Weights of a small transformer language model: 8 layers, width 128.
Each number is 500 + 40 x the weight over its row's rms, rounded and kept within 0 to 999. Layers, rows and columns count from 0. Numbers have three digits each. The size before them is the row's rms in percent of the matrix's.

# layer 4 attention query, 128x128, rms 0.0525, rows 115-127, columns 0-127
140:524449457504464457511467509437511505555597484544486546513504470485517463475511405469446492494492572490453485479476433476492496505500472488438532504457444488415591518507525447510508443470532492476550532601444480431512527513501554438520480576508471398459562511513510496591504470536434479471500511557544443502434466456452536505471427494518526468534501516490557536519537512479532483516490
170:478527518538520495535527450516470454464557462554466473513531483544463539495504486478460496518498515511517530558473451557516454577522508484571605456495517505526486506554491553534494536514498514555550556521442471500556424531458517490513435454508491505626483484420504475451514498561554484506465538467498540530435515531503491455496525506522542538468527475515502378452535472537513545628473
161:472567468497536409546520502506443531542571491498573497474543505466516541548495488410439526563520471510491498409506519536523515546516466484482511574487487506491488478547566549451507513451436458558535455511467538475527436517488504563495480490481535491524500529504601553495442471435485495523509515515570492486489559547436515547425533562456565437557467472483569539543494491511551470508468
174:441507417488483523536548433491560425492477507465447566423522437430471492508462559468505516562479539456439450456514568477519508477509496477569500515499507560542540410521540473533518465558459498529535528443505494467528513507408501531498534542506507460479519463531552510440493536593523583499554489507551450511549536505527532549476463497542577501541542524512502535493528545581490515468507
179:545511444544474561487495446475560529469528542535572492556505487478483449420511546527435536493538511451440461490533423479464515540547451481511522503456460474515499525469506455502481474495539507537490467441538518480527499488550580452481519473417527543456461517486495456502451571465487470472481511548587526402556494526518501504460554530426480533397521522549468450471576491486535510566455
170:454468550471513517548524523464505525514477541498499519497481535467550548454448485557477573518489419456499447523483505501512513502491588489497488494557517452495494578535467455556512523487530473534486443506512577408570460508500441521531459563488526536473401546524513551467534499526561494561512592492410512545556493432575541503523497569408458506520509511543464488468502477550504516476457
164:468562464470493491518525569425539483523521579496531436491525542605540506505440532523526479451496480501494497524481508419492474456581491526468495543506531580589558531457489481509546530521493518516521562494512534425465416519502512409476448523497559552505529500465530463477577552487535522465536535410485518508506458512524513515471447515509525525491505437533522560552493569498567482531565
182:466518467470570517496537485423477438542524458461537522514487462514510416459504465433541536465525486501507505509519538561532521439492456522472523455478508600433432443503521540556548528457530504511484422447502535501546595458427513526490525454547607463473485503454451480553478475503534472536536539538525496582497519477549514461512521461508495550561538478522447540541485472520539426496545
173:469513517523541462499573447476477433461510483473431506495459494478532522493520507494430525446476534497457462460525530571511545451495545535558483559500511511465528565525506480523508502478482541546480507478503500497489528557473435500566445423471563413548512560534442489532588530481449562471540447466471464450522404557490469516507495434432525480507509542464492570482439396492550480480511
160:477464500497466493550459516477506456502496464546463502458536465483498465523478486504535512563507439541444456515456418465554460507576486572538449539567470428466481508429576495529523524492436488528455550496492526513500544502478450413524623488544490531517483499513492460508480455462464482586532520485450508555404478587476527479471547474458522558549477482486502524445457472542549509561484
161:480503520514510490538484515528511499545505489507574427535452484538483508549477532465421502497530504430502504506566480453490552536438519506452501472500501464479453483454524455443499520455455436462509498450493507500431472490496552523489382444487486446467569582530470495430534498524446559487573532526483450539449540450476480454506617459487503516502473484566522580565487450490517537548435
167:564488484401458544544428499492475438507533539548502496518527516540500518454612469542481523422495469446500517492418513487537527469524449518504555513399545501567517441480461475525491503495516520505515545541515476455525540453458551442483532517502485517520482536476462479545497472477511620480491534500436470538577492483458469433498456500470502545454489545489524473473537531562517497403429
166:592522471512502551512520506491528465498515497493495469503507503577501517527520491563517410462467479536456454529506558476521471488545415569411442486482444521455460508463522493506553506529480558521495482526462514527512561506519477535491506468486461499495439495451559542444463480603538547470494475498476445469480451526436459500460556613456522538542476478414449520533512440544423433497469
# layer 4 attention key, 128x128, rms 0.0522, rows 115-127, columns 0-127
158:470471511473509499563480539458424485506439506447502455510489393533540554446435524494496440582482533498510476502560502425497459502512553517565424520445464510456470476516498462427483509452553452497515459487479487473602468504488524389439491546488519460488500458442449485527458450483539480509476489400531492514523468509482473489478457508532508502472419493539449471485562432469491471491449
166:469462548539540474485504503467444514551470463451583514553531474470475489484465543505438468409448437487585466503490484475482478522464375514461446572522526436537511385497501423532480475572413470518546536434539472457510518476526444554511482519522509502539538431501490562501516495485510468486480485533430542545528472537528523457533510519520520490482536558510502488510537439532495529532544
157:482510428417488501460499453517450561458426455505498515474545519451520564441575482509538569503502523469480538529533437541444504507473492536483539459532471522505487481434430539494535505492454493533437596470475489515496452552467512461456509560461574532450521432487500524499521493536508522416470484465499539564527386475519473533419563527522488470507481463509483529569475425515459470488512
170:503582435529474550465515509529500510503499451506402466506504496511521485450515509431509504433511490500486480548521454438567583567443487552471478589460475469474499525649522452490427475475499488456526530538497471479544501479461456470469554491503498549527500483491576489453488433515552459478563512558492502472526406503552488516509531454547494516514450503580455516507487493473552482440513
165:522548531540429477560503559500476521591523468531548479448592497441538546503496526479524517538595484487479474547535573540454472506469545479443532506409478586543485500507540474552515538551512475496468494433517461500481444527477536470513536500488436544522463556463438575577522457513469450499487429450412505459517495526491552492525498445533496532472524504510429515489518520553448521518479
158:487462486464508581488480492482465513478441563513458561512527531385515528550495484544459512460502500431482464521473498468475470603516509501409541429474520546558510501528626516555517515471468420496461497546500544502453498521601433507418512494467483505497487521505491465508530433486545581495521541468576434514439439536484494473506467447527504473455525490474503479464517489506493473530506
157:601508483512491466538481489490512517477562535501459525510507444503469480553444544542475477496517477447547569531502474487502452519473498524503523549531491471538456473559496541469595596556540527438471475488491568421536556571449536531469484522476544572491511507539505538473576478441450474445486452537501418525419454484541480503500479476497464454467510486457525407481530552552538541459527
168:552445488467503518455488429508438493482565416453417444453485514528530518497532540492468451489553461454519465490544493539493495447481493536526462518499446509500501470466522512513460533535544513443454554445419558489505463490543506463490489511475471531530487522548436433482473515490539510540506568623510477451528531571508608558532461540537583474557487477500544510549434520459511466533484
168:487522473558468472393553559416468516511485501518395501498563512490510499536541436403456508441559468460453505491507578477500456490545475492512467544551511493499509516489434560460508451454577462505516447554412471522490520468485450514512507495562502528480452495594502445482477497501520533437507459529499481535483514520497477545481522509489536531440592552509495463545494521490585505546453
160:544433427464538532453490460506506503554552570583454467523535473481467490524505557466568475470519455493487510412538472527541609540489545466519468505568479530499536571467586488543494510504449538522494518473467445494503455464506517534512445493598513565442472507539452491510552535460498530521484425485494483508481529466478478440511529569573563483514495555491463455497522519519505406461497
149:466474542422477485538437404535489485430518516521504430488459432451506480465479424493495476503518535536432530572627474493508464482502501475506513513489529497521479454501499498489482469549547498511473514477483565515446514573472480501452458536608426480470440522499517483475508484504483465479550541475451537553522455535453440509462491544513444464422551475492447521577488569555523480535456
162:497503553555498478507515559499556554517457565513492511480523490457522522480511569515501501480414516441505490432484535498604506527440536518478475418504470530510500436542572559494445545555548564423510512521468506523464507467512534454508512477562538473448505498461464477472501451500444498517562487543429593501509447504453469506566506536438595528469480465542557425496563491507514478548474
164:503498505503552445511510506543524517504455523554549429502440490468441476514452512452497529519539518502492558568457463574572470413469502544489463507454498552515541494499484445539527507501448475483512429490453548485433513477534466416482539474519451469491504481522446516456476452495543544501456465495523563503507460502579543542548547534455516425548399553430505500508548537480575496508403
# layer 4 attention value, 128x128, rms 0.0522, rows 96-127, columns 0-127
115:495442533556521421565534452477503523538516534459557534516523528544493443463565520473555506488411464491464494508454492485526564413490487479542522518567576527535502464534525489415566423541588466474476507500532477513558467545519550438461507480504526538480512457595528534520512449521504496599460471476477503459487489543491517465546570496468512495506538549549566570487457518499480481525474
122:473506503466530483484485485469549462563521541515511627527491478512503475505436458525474514522411543426532569494512473523503516565483571568483475531515404551588554563499489489506427482531479574514461448493511431524474455492461487489439489490513509464502505473543532547483531506500486547566487521510474442501507580457436501517430523479534485558519552523529554531593445493505524467542511
108:489501478486628497489508493487433508524480458506459473451548446445493449471495473524532520523509511338521499464498563480532537505528469495546491482475513498533479512547578516486490513468516519536531403553463489445414431435480503490475434487494557474523497546443542522451507454498436512481481481451492536469452514543551515591533497517504410501527452510469473502507499540511439525519559
116:513539524442535491570444496473463476488524437492489462548493526456437467435499511561500519441495545488446533442491477531484428495468481433531501519523546604576481446507532491541510468519474453451442446525503448528490442538519452547485556545540479485494472420530553489526543521465475548461538536579475486616497505509474531492463531489424511525508505534479581553467523448436525476477501
117:461519518580484467464512580454434513526555456486483443527561433495447593470471465478523463543528468521491492506507508481508500509469470493489528486490445470468427560477514485490524544506476586416508447418480572510488535452490536512438490514493541578485541488558588441534504523487455528523543446458467502520529561531518509505461523497493488539469563604458549477480505529560491486415488
112:517487509479536563484471430494472513478549511497498493476538412580532553506509497504471459563425454528411460530569475540454582514511495508440552536551534500542475538479503496492500510430566512524499492487487452607580513479473549481460485466573518553598507468524566512552564548490468574497531477505544528459447476459525486467573483508477525514470436503520459488531555517480471502511481
110:503541524588445451512488489501442513468429538520474585452538537538529509546556431523461479487564462519432493511459543509497518471528483477479509512565518542497533541566552505582421532522462513468598487455543448591513559474468509455473497531482522463517545510466520425452453533499534454512510563517486535520458481444465513487462510528466512563470496505470590502471539474467538530441441
116:473473560524523529526570529541475488484427533494512497524459494487515516563494563456548455513506376501491598483571517542479534510542420528476562522502492503515453504505533487519501513533496484541448385492421503444468467439512480471582455551462483457456512451497478425495480526559537466495531489501483557493481524541468449434537422482492470436513480460471523579499480498447536462498482
127:509493467452492425521511462493516513413484457507512511478467514524436530477454434505430487488461482456517484473524536480496540618513487487438489430506457572503427481495452421471481501454493541448560528471534549488450511524491431473527438499556501512517534448560548484522528520497548467517514518521440491511551455457522514546570453477564454551527449527472490485417530539456587470571477
111:530473555471485436514562584459490560504561418530545468511559564499567432516519484592516448512486532501485507441521563475523484538479581569501502459462485534491443537554530478436488482456484528485455449531481455537519441589511520434469541512519479535529476420526566515430496448484605469486558536460508524450503481509517491486515477497504510500502499488517469477457468544478561460500541
121:456495512547527445461435495472486502415488458501476468551530502491539513610464539512510456502463489464495542502525489476477478504550518515588481447464443486491552543506475455557522478456459497486439476481548510445531489401443522551532516564476431527508538459540468574508482552471518551485518541519441566501520451516442531584525477507416545487610538440535485509495487446516477511529482
117:440518460497507510504531418491516471534447502526444479471560468486517464509565490475453477530556537493523538486462487501486460485553487505455408488492459483476478435483488428496545517518566471509500473487438501555528465497542604597457561516538414510394512516539569517494541433441474491458539469462454497441488572489444495501579427485478470482527506519512480475470541520438514541462512
114:470532451485510492546535472485488540517492458514462395533503503436530494483532433572516504492494545535499473497418445523470529433542542530541454469458547475518437535455459483515495500475463508583496460444555449522470468543565443425531472502513435501555530571470503483517544512548530553571516528577482446511499503444569503484445500527523469504583455458495527544418544484472490471537548
106:531527505431532501450549522495491504537543540541484494508508434448501457581516460494533470492482483521532532485496491446511444557505454508485442516491466479558496462569523502525557483468592548537509464509590540527470488564482569546519533457421403473434502529468509438590536502530511513500554484556518519514470450500430563443527523537520552487421544588507499546509482472482496564495511
118:544524559458457448498465496543437574487450523538479535486509435525522485519573388450526528486526484414576482491539502486466510481520473468521478526517471435505503542441484467542514463531543524481521549520477548491534507529453512499492527440519471609481421504484505478425463563442521511536479432435554449507468460496559485465539453495505518589534487503545613539518501478514495487495474
116:499495512544487547423476376608478510541521505511489494497556526483499545487495471509559528495492529566472542424497547486614492522492501530515572484477487546516470519525476484465492458506502443495534490496480546440555507513571428413534500471455508544478526560522494606520505520448379501510501553499478526486423471455544493475491536481524550500485514477466487500522500436503559516538455
116:479552475528422469493475542467517483476420441586606494487481518595485462511515480491480522499485532478534532510433464490485486556428506445519562523473412504543465472520535444517578445432522481491476442494444446555536511519543488583574435519557526559497517527457478479469508461518492559447574466541508506535476499576507520564495501545543521527476474496555544501472499490525500491476478
111:502463451454556461473527570477465536539451510514575460435573532515524459582496430466473472505481480539489441499530513472548521486430468489525456490507518535532488511478514462561440529486524486538497479491492525494557521531477545511524544509510506472488609466529489560486549546451515476505449462519469440511481529455534523584483606546485475487401434513497536480460474570433465421462473
116:498518512574488588431513503548482436525569546471528517525500521449503505549475476470481517528485468468448419401536496535472441386453475519485479511460527480546467544419490508498581543515530459419462448515498533473519492475498504517471501489557481427520468453467503513464499544499449540534501513551475533518495441465515457528535492464574550482516446472538462479413413456542491546479503
120:514459518592534617466458554430582454533515453464506461542446485468499470584538514462461498498472528501516537464480466468499485486482501451488544480531532498447502558510560501504446505501510455510491556498510556493493544557475516475559570490442543525440528509477518478542527453477474580536582498517492513484532465442501492510582513506489359494533493480481519492597566487487525521500475
119:551492490505587518504591491492413441509515511566507528469509455510535493546495557515471524460503528484505533461554471441449477487456499463405547564488523496516487558491502538436469516426473488488614518502495526484477463451428476513420523518467466507480494598544494586559476527523584455518525452543492531540555468510553478475526505559487465492538519436485576474486504469505470473509526
115:475490454488577543524487489483496488453507470489514521428609448481514467529535490492543545512506484500480542480477468474511538474476469460548409452461577537487582519508488421503473476558526521389454515485515505526495468580488501393485453544532466438559443547491462516523569567566527496497510524466541483545556494545440488477471471492515519530552485500411502483542524500520536502521433
124:507479475434477471519508573482507483464483443478494508558519423488509500548474570472489495531575473520485490494483516520604530558527573491471507451486514429507555479481415482490571466458568525473522506524474409449410458500490536524492472487500574538501462462532551521539481505430558515505464517574526558480482492471496463492502571507608491560508481516399472463463475446519510488489496
116:469566488525495468506563510484524466534533445518484467482391515516569428528496550528477521488478472529498525450533550537479521461614480411537434460482496491523492525476476532413513457513484531517558540430443530514494493531515513526491521523533538451467557464485445552512522474510449439572499506518526465463526438485506508486522553393499529561466539500433495467527487467552460530399505
120:581499560509599502482474497526504424510493531552502495463570491496510510500473498464509492516440509516583459513462519553508447509470527477525439476523467456477466560496475529546520508481500552508496497428463498492453463433536558541435470538522461419515471458517592484546442507431498512421490558474557437451582467498495469437508524478485465386521474543533559462524560508487487478503487
115:497577490485535488539555499472488535540499529479543516515497485513443527527508560480488460531555464481558571379529433494495568427475560504525408511550414474535509477550436510479450538502527580482534508488534539544572538518536515570553549486421483523529471450529455519525510573479462515523554474444477521485458516519494468530453505444531498508534468522501502423465559534560527493515476
114:443507551476519465511430507501557531550467491560464474534489499543565485568500504450475546463469526442503513571514422543517526496500492485526547432539471507502508520447489487478457518523516481418572501508500502471491429500574500446484535516461465519479453520436593434474484541545537530532525511521529517512504468561473445543489485446440517453405485554439434492464429452562473425529531
109:467531515491555484477512524515453417409438539531525528420487494437524518540500479440531567515481493541498496446507447510491453501423520522551581502456518592441467490494473532483489530486542495491507555502515500503507564469478517479425487471519474543542428434506522534466484506537484500484426499507446479471441544493522567421570546475590495497465542435541526477499526477493613519525498
110:428555535463496549474514467460507480463477496555507511508488497517494504470534499507445471528479481513503458521527580486577482448506499423527615428496432481509578548536507504454468517470509451533489546458492468560577491519448463473517470469421435479444443449478512483502553551468488446457402512531512417512493498547498526548551501522620481473490476488500494495529528428464482483505450
107:462394547492503427478522553493502486522555491505463462468490518539427514496520548548492543540525562559536521449525475470424514449552517569507540461561483454435459540503530513455495553560539503500583476534464469522496476506470433487547509565508458476513540512482536540494503616484495581472461472529515562520521514530518523503529490541535466571482568488535462510550540541548501504465409
125:520504460508535545466484548474406443457488557487546519476466460457525502477564508487540570463515438461565481512520508496590496516578581547466489525462518476514444526540494482498559504552454514519480544525436454494579571465573513484504520489581464534408519449495502555516464527535528454534523581523579481498568470574484486543447505494457468527480519478536478486522504474468490560531512
113:504534518487458543456449506476534502438473472514439496453444519502530479451557457507510463479485550506425517431502494488514490476455482489551530526464405470530547473506484393453499499519435441510509446528459537473532473476484429544430493508536470482436447485418450530580501480479530505553508447491522566566501500461492531444503544507417521524505526541440483503442559583481459503582501
# layer 4 attention output (transposed), 128x128, rms 0.065, rows 96-127, columns 0-127
109:476476486516556485591528451444501512506508519485550491501513543491538404464529534481562554414438488493481494492517517460554516459484470512510509521592504550528469519524563521408556433548528441450484505541478511502574441594499475441501466460505487551503530497545562458528543455613498432530426478517503457517551484525508492468462534472452483505507535538486492519499449540476489471530441
121:558494567542530519477520529466533461543566533515506603553523541497542466500491449475484488512449498447532513549500504508507463546452541595444501478438413549576549479501485496513468448499467546437521474474509438470509437515491558518447525468584542465467509537509503565481497505463562520565475488560562447503595537523515487492407524504476442501517558513520538495483500475470535469558476
107:518454548516496467460500452446473442466495492472494545554541435466457488501456424474559537514495516406574480518509531468533543495561448490511537483520435441520525476486568519485492498450533537557547458519441489493421371460461493455459440465521501457519534528432530574480532478484445491442493493497495534481510530530530481548556476498492392524513441516433442509506509515486450525512529
113:524517574468542473510502573499509494476563551476469507544510513460433497480466471546454487526499557492484546489457453449436501422465458434537470487492499525497467498495536489520511445427444520416424494460482449530531471534564518542497556582550483474429473486566543487573524553537473494466518456575545506557521509570488522524506535470529471596520502567519508510405543518488503460500493
113:480478522530509495504453501518445516492487465511478559522509472471502584527493468495512469409517511463499496527444565533504501517432457496472512477491457482460406531443509478562515576503477521443542427482584549505534471464528584547539446516467459535504569457553608429463462455511532499501548445454451489572577528475444477500519467518440492478505508514456536440489527568543482487462513
111:541507526452558519390533486524521474466439529542544489472559411557544529524549495550442498458391464578495453558518535538483528492457489517508542539549537507589494477483522554507485476499527483429480506527503502542579524509558498517527481450494497520540500549561585525549472481486538554423498511474531519533519490449507535510512500512474473446457415492464418441482519461459526483509519
110:494494454519465472488511510511500542511485553470471589521515507557516445517472397535478452563534458543466525561554471512502523462538507480442536508513435526437521496498601492548532545538498439507536545417540459573523556545567537453500481516546494468529504523480550430494549510498523470526506551463485543566424484468512515473493562493451552491523508474496559476483594495441565550537469
115:453498515420530552509601540547489529469500502461469479563521548460462508554513564401436558536479372524477546449601536499493506507484444506497586506496441467513508453563489497515495501548564499546483458523480430441451494477527497503480475561474545535495517512561469450497471529538523490444545485469532535505535488537486468496511504431465466487514503437483559548496513563479531503465528
126:508479512520447468488538460508512531516458434535502517489474504522431475519517465511465495564507487520493518518502531517515508649497472409494559428465507541525420495430439479437545507443491562506486521417507509553487446499452435474445508499514538515459502525527544457529520531398526456491469458520509458479510473500486465523556480520541526531518466533514502528379548494434559486547435
113:533478587436494385502517581454495517469542394556523468566461590531493488515474513504531430494491493533552541436513492495507469557481504535496527412541484491478461488523517540501487507508471518545485500585545447495486413504508502425472518469522441476573490491543563442496469508480479516497507482481514491482512424483519507500502554570531530522474504558509459467460478548554512499609518
119:397496523482525466471458532485524515439541409543500473505538471474508429596441566580496511509448496501452502497502497435516532493541526533554506510466456514491620523509526453514506502478468521460459523471533427506513490444403487532518460548528419482500520477552491517478523528461545594476528541492470498483495437459447473593489457501460484508573534453563516453515508466502482504510495
114:424529436463543481498562461476562461513502503504487525489539581561498507472512508491512511469510519541539591454484480517500402484567481512479465552495467474474532458536538438495485507476532449482441509495387535496470428474510546570491531440474419462452497492510526486492524420526484537502528480477456480497505468448424489467536440559491461505484473504468446488422569466431557453487558
113:446505493499509509514576496476506529538493476474500417519508465462528507446509433606474493515503563451461466534488530477411550444544519520555486516420544456535433453521458543487548476454456492597491481489517449501438440513521475433469472455543510473511539594523486520554570473492499467519501530572497438488504450490557555496498490521480568519495512518517529461453534526591548496469545
109:485484468377534505420551587556509470490482541516530505521551529451523482537503451430516568509526480594519535483517504415474448499477459494545446521418478497510558467501549569450474488457524597471497458493534559502545452530543534552548530463479454473481509487433504457491564486531516477532541460549555495478448537483474512479513532557529560417512484544482533514511500488513453478503491
118:575462521445480451530526486571483518469470548554540538487566466508542459561588442490518458485481504383550502514551536505478493517522499471500480506488559484452479555473492474529488464547507458520523497457454508539532481468508555481473573441509435552477485471499544532439474539574488475506464466420557490480511480457571476430566431527521560585510451440513571505519464471508488524501509
111:408477445535480504455449483513511519483528498500503499467577550519470568545503445523590492501460530560467564452460528500547547482454504520453527497481490432564491512485442432459512475576532465508593530494492568487537571538561441467553489503517503479469549509504473545540502541493400497458526516520531419492462537522537509518544542472544464491519518453555496479497492464562552468595498
114:485510518535437452500524571491473457459473433542646439577468473561487459484491496477515539439466537475545501554491441537446480505543533490498548490491409510501454505474608448483522466519473497489469510467458500543520530504558481567563493531508508541441472527484474485482443456528534478473534456537510493534439526536476500509503457555594544507474500483535532548407494504547513458464484
112:517497453452507419527493567537490524490491478467576530468504526488561494500510441503515477457503481488535454480530454471554498515514537469503546483511566597542449453510502498541459562486537432517516537481536496536557456454487550459530525537495492431444575516528521478437579490505455538548474540579483476527485467489554556611500528527532438443410479476488504532456484585448476484464513
114:512514538528486569493489487535432483500539465439472436524535479423517487577461442448512538567481467504469472397566456521483479411459442513502454486497551494575482507484463467500539530507508443451472477591521498518478497430496491567487518499555530486518493469510568559485518524509433518451441554551462527490469514436472476505446494490525566452556452501513486478430426452563488511497512
116:483486525571573554500524521427567535487542449483476420491499448422515494596512512447432487488487534542531575503527403473480509467476474431537539486548525473487480585476515525523404463502504483534503487496496556487486507538505539530554542422444525486464514481485487524547478456491532516534515496451443429524481492541507524534532517539521457479533515461483540503587583440504538471457444
116:571487483503582506469555467516400433499468465553494535409540449548492399558506534498532529481492510530496502469548478477478492472467534453381453541451503469499463584514468478537488569470544575489569517540557468486434483486478497507458446516433500491480464523502535500564495503509494529564525473534472575548459481488589504537502509519486436525509495513548549483526485495496507476499560
112:519520481521542512496544507464483530448458441520502501480600474469544499488544541510574464541452536476496572500532470455471502495524488475565409421503577521515560494562495445508553463557529519482485525470575498547484488540504474462514477534525531444557465535516481562510512476451491554541509538541533532504577571547507545449542430479507542490539541559432519503457561574460504572462485
120:457513462450461450526504537482565448493479485473482578512469440445494452512500534508503544468528591562532498536500524509554516590497508482475499466481551531473494500454452499511546473539527538400466480527528495392433425516528547499528467474455509520535408523534489517524512520502572538497467546544515546514512447472457478466514506485579519565499433455434418492477465482580548515521512
120:480517474458538463524572509502501444560513493532487505500450524423522486564457531514522496513500475507428518467516545560473496517552455425501427427554438464544443542480475470511482525521428473438586565477423545461537475518528476510503482518533519414491525493505489494470506445545481473540474598522519462521521433514478509471469556448440471539456499530497482442585510462547470528409499
119:510559510480521607526463529479492440509562495583463494490602513502523465466516539442462514514437495532584404521526528519512486503506592501536476517478531552456484523500538503538514499486544512492536461393501525490435478448477515508460477477469467464473518499468584426459479534482415523419526553515534533476547468431456478494481494518509456483439510562479510505530549526519567464520539
112:473522502523539510482473457495545511560418533511574577532466501476452529533504484458477520452533477411528530447550500509487586499505543504532446501503437515507459502543490481445447558499537530493530513502516527540546531508546526472563537472482420462534416524542514476491570541493487532608586526469530531483515459487434419565445391500508487481531487515506479465524514496543576509482494
122:481476578453480490547486533488551513534476479599406453483519440566567487563523533443496483550546530462479538573518418506564566488517499519525477446553475473466523467539489477476520428502483479482542498532485535459463426424568516541434484494461502499465537493475537482534449558454525461559449456537531497470515500490515492575488485469460567475453551537490477484442447475471479529447530
114:517477493450568554469473539473480521508444522502525519388454480485528526565410431459582523488439458509530506481484483513500499499416540540495553504468502537463463480471504502454565536465554487504458517432506498496457565493493490478462454490511444551522406438517569530476449498538481537481402482561482488460467520519505548471493513493517471484457514468543537494472497443484611574462461
111:475555569475532589573489503477467443531440528538516498450523562531530491495520498519502430479479463507500501556522555518547489442504411480516563411498557484501510485575499428443476542472533469543513539420484435476510543460506491496560490477452519501482436434471466494493568570452503451512523446542481475545488519474518541513466529501597453517443453489499527490532533450526440565521478
105:557481505480484480445456563535515517542456487456507440496467469485459518539504526543443524497535525473419517491466537500525466442529529543477589491528496450482519480534587478482487551562556519515582489525523505473517412498500436519534561556425495517547475532524601592499487537494530527528494501522529470525503479487542497471532444540455494563505517474566498484569588540537533478476396
123:553523472524468517488523549496439456468480483519496477459415443463481460478470510492507520475528439537555522506514510488504478490543544570471419474435544507477466549488527501431544474547521529566397578495389472443503545446568524453540513482583473540476606472532527518512450495501493488554509558505496497507522539448463467515462514406490478558486504522464532477538493482452477563518523
114:497505472513494527455475543477519531421472467498500492505413552499545489494559477492515466487446591501494486431489502469446490450492520450527525500456437484512507485458479447490496514529463433510575492510434596457557513478445455549419512468511457537453430501505497521574588505465571509482545478486490540551526476518546507500541526393446515561504503522569448513443505562508455538546533
# layer 4 MLP gate, 512x128, rms 0.0748, rows 0-6, columns 0-127
117:482493495473483484508483466495517496515491475511507483495463415529512455407548434516552486484518449587474510541455486455492544471522542599496572475502495527492464480478485560593464475483524502524503509520481510484516407498498611482470481513458407571491480502571523543521518466554505564479494452522496518509561500527455538491564532477468452545522526503449537504576383442528519561522519
110:496574498425449450473515455573493551543474458496470525497443486507468437475527541481517454465527480562495447438480523460466551464512461588507459438487548503489426502480492526505468488508497533552434420485461541432543492555499520522483442538504475505510430548550507523524441498480428520556495547474536480532413523516507544437520507481577514471469466500461557456568440555438533523476497
093:455529481532495532541532536478480518493450488549484521519559534504519450444492536489429483550547496529423403505454560428493503546493462472614497526502518574559509570586426436430497481483482518480519443506499483588468549559524552534461515489536547471496535494491546580511445499492532537508467450526485537517499491471539534533497499509499511533512535444420510524468575508481532539555538
093:471561497535493508495504439549590485464471444499513508492486514537520500514503437494502517445536544503488578562415468464380466494452455487543499501548521502550504521551506422496472511463487519542441483465424547466505503500492428562496467510541459470536498515511479447516515499454485461571518518467565465437563476458527485427467507559537422450449486472447507507431540565555512544532533
094:557447580553459483459493563439483522398492449566519491561537539467505499475481532495563540537445500553413489510470495494545553539574503495537458553433407539545496511523512479503419413574469548509493491486519535472479556511470460517483495552480516480507456575501543509514481511450526530479540518421465523522504492491469522530492537516493512418539477518475485480476447422546498517554544
099:476520469537487553473641516525442475490507544527535490479522478530538492508532474546472457505497502498554493559457496445493431466489546497476566430501483518532570562479435394463429507472466520567516464446502534557578516509532458451525549496454480404491508435548563468488532513492502516540476495473535485498544542518478469443466450508485543576469525540521555508516477514549483539546460
097:454476478535565507417503447513417439542556401534558497490481498525493476485499541502500505574504505454604496457483490593474513508474478454461520525513430512462512554478496549528446513547540501472545510515465480569488548524515442511422479525496493500498525480483478498496431534509542567456508511545486368489501502476520444468488455479439491495486485523549520574538605524489506536469530
# layer 4 MLP up, 512x128, rms 0.0747, rows 0-5, columns 0-127
098:513444455565446483537544451511454533527460522527527530537528453519473552521510535472497440526417525426457412585596482545487470488510567495541472448462442418551478522543543542432503463511466475461602488483456525533528524530497517542547499480552501473542528451502501485526517503494583490534439466488488519505565434397489457497506485487495527514473508484503491528517468508557507442553487
110:502539463531520512561555569451552431445451477489458547490467483463494553521597566459454508505541481521520421510527519512528446534538472496478480587515531463509413491515479482572465505510519447511445478518470442538478465440507501485547479462494505540514508514464562509562598463437543428579449528447490517527461480470502549534528494526561501570561467506512514485466544474524510504574480
095:473534475515476430518561526457425528530504517540527573482507501492521519548424461525487436549486466465580543495486472478545545478523507481469434508502440453497511493516493464532575457468555379486522564543540511508449499442459506508579521520441477555539509437529507440539482510534447434466455517512432541473522482499520514438543499491472525543514493592568494486474436512528542563454490
091:586475429464482487517523449471445389376549551489482449513468415452547532541455474501519535439503435510493492608494468489518499484473443489425521541490535471533466518449510438460473461503475566479576484483480532516511510524473451547510511503470477509483551605472565487523504494511457536532496494477520470549436486504473552500498490541469457511458526503473512513522408464469523503522474
089:510464538518393392484528511461463447482523428439518526518500541520539459519474499497497440494478488537477566541485455503533466514482468425510512533510467496516495431496522467479528512445533449500464502488488510498477554430489499498509514529585469453458475505486502541497454460524455496488502540526516466476549511455493590389481441434472439447472511385428451584562522466482534501504511
096:476527537472474519505548515452507515564461482481457427453499447500444574534459517524516549567525556468496456496513441523522471572533468529537517483482479514498583457490373492538535501384523432539516481501494466532447549522487543508494482539503497439532545541516524467551443540419518487535441581491494553425503515492518541561501500503454506505529553500448507501514532426470433488545514
# layer 4 MLP down (transposed), 512x128, rms 0.0749, rows 0-5, columns 0-127
103:478531497451563446487430504469527447499471508451472466472523472524502503437522428538550542442526503566451561529455505456495472501503497536468463454519505519542470453508582524548550480474515442521519499599500501489432485582464554487547477479438376545463462460546479546503495534542536491527518465497482489524511501536527588497553469507472466512534527509424488524600464493500463514433447
113:541515516483537506548554533469488427498505513511467493455516477514495505549568449440462447495563391464500451489483526557535497565497481473517392498586546479503456484441480504468489533487503462456533494557500452513472482492479508494477478461478509524497510548455497501556589551467548421512508539512477552451530466429536525546496550528486428578528484598510440498498566497451426513524534
093:518514528467479508427504519494544471547490487520558418509504612549486517443540504502469467500529484604439443532462447511516521448568545611511571442502496463427558498485513560575421469493465557485512480482499529469514448518520568545462488512586481479504429499473471479528470524453498478514541446494533447506478501503511451541478464501474476441467494449500444544544509537526460475470486
089:492493540440539418545510493501515553537522451457504472509439542476406476487478544581477554545520507526512462442498470569553489508545544498490512430477526494456537478522521581528562475536410512526523582536567497456534459492507559528494554487520512536462439498484532545506509514507499546484478563569439589516486498508447439550464417516516472535544544540529467562561506486481466484509482
091:581511523429523481507516481505518494497477538482453488543484448531454498503571473525491523523555493428536441526513516521498529537505495608506484488493520499489524460542468454495416497571435534506564477476522454519480450456538411451507519485442416521461466424412543529503568565510534525500493557526455471552487515518463472570464426483453536481498550545553510456434468528478463489447455
095:504502558491460451530403479535526496518428479437524545510447522488500516527458481548447531446468547502453453498540556546529546454516444505472478512485476513436456484438501568562631485498504520478440522525525515559468489499493493510526515508508511591474440524487514551519462479567525496429523419519537546523441536496465513489475568510492512461466472433532528534417495542444445524451545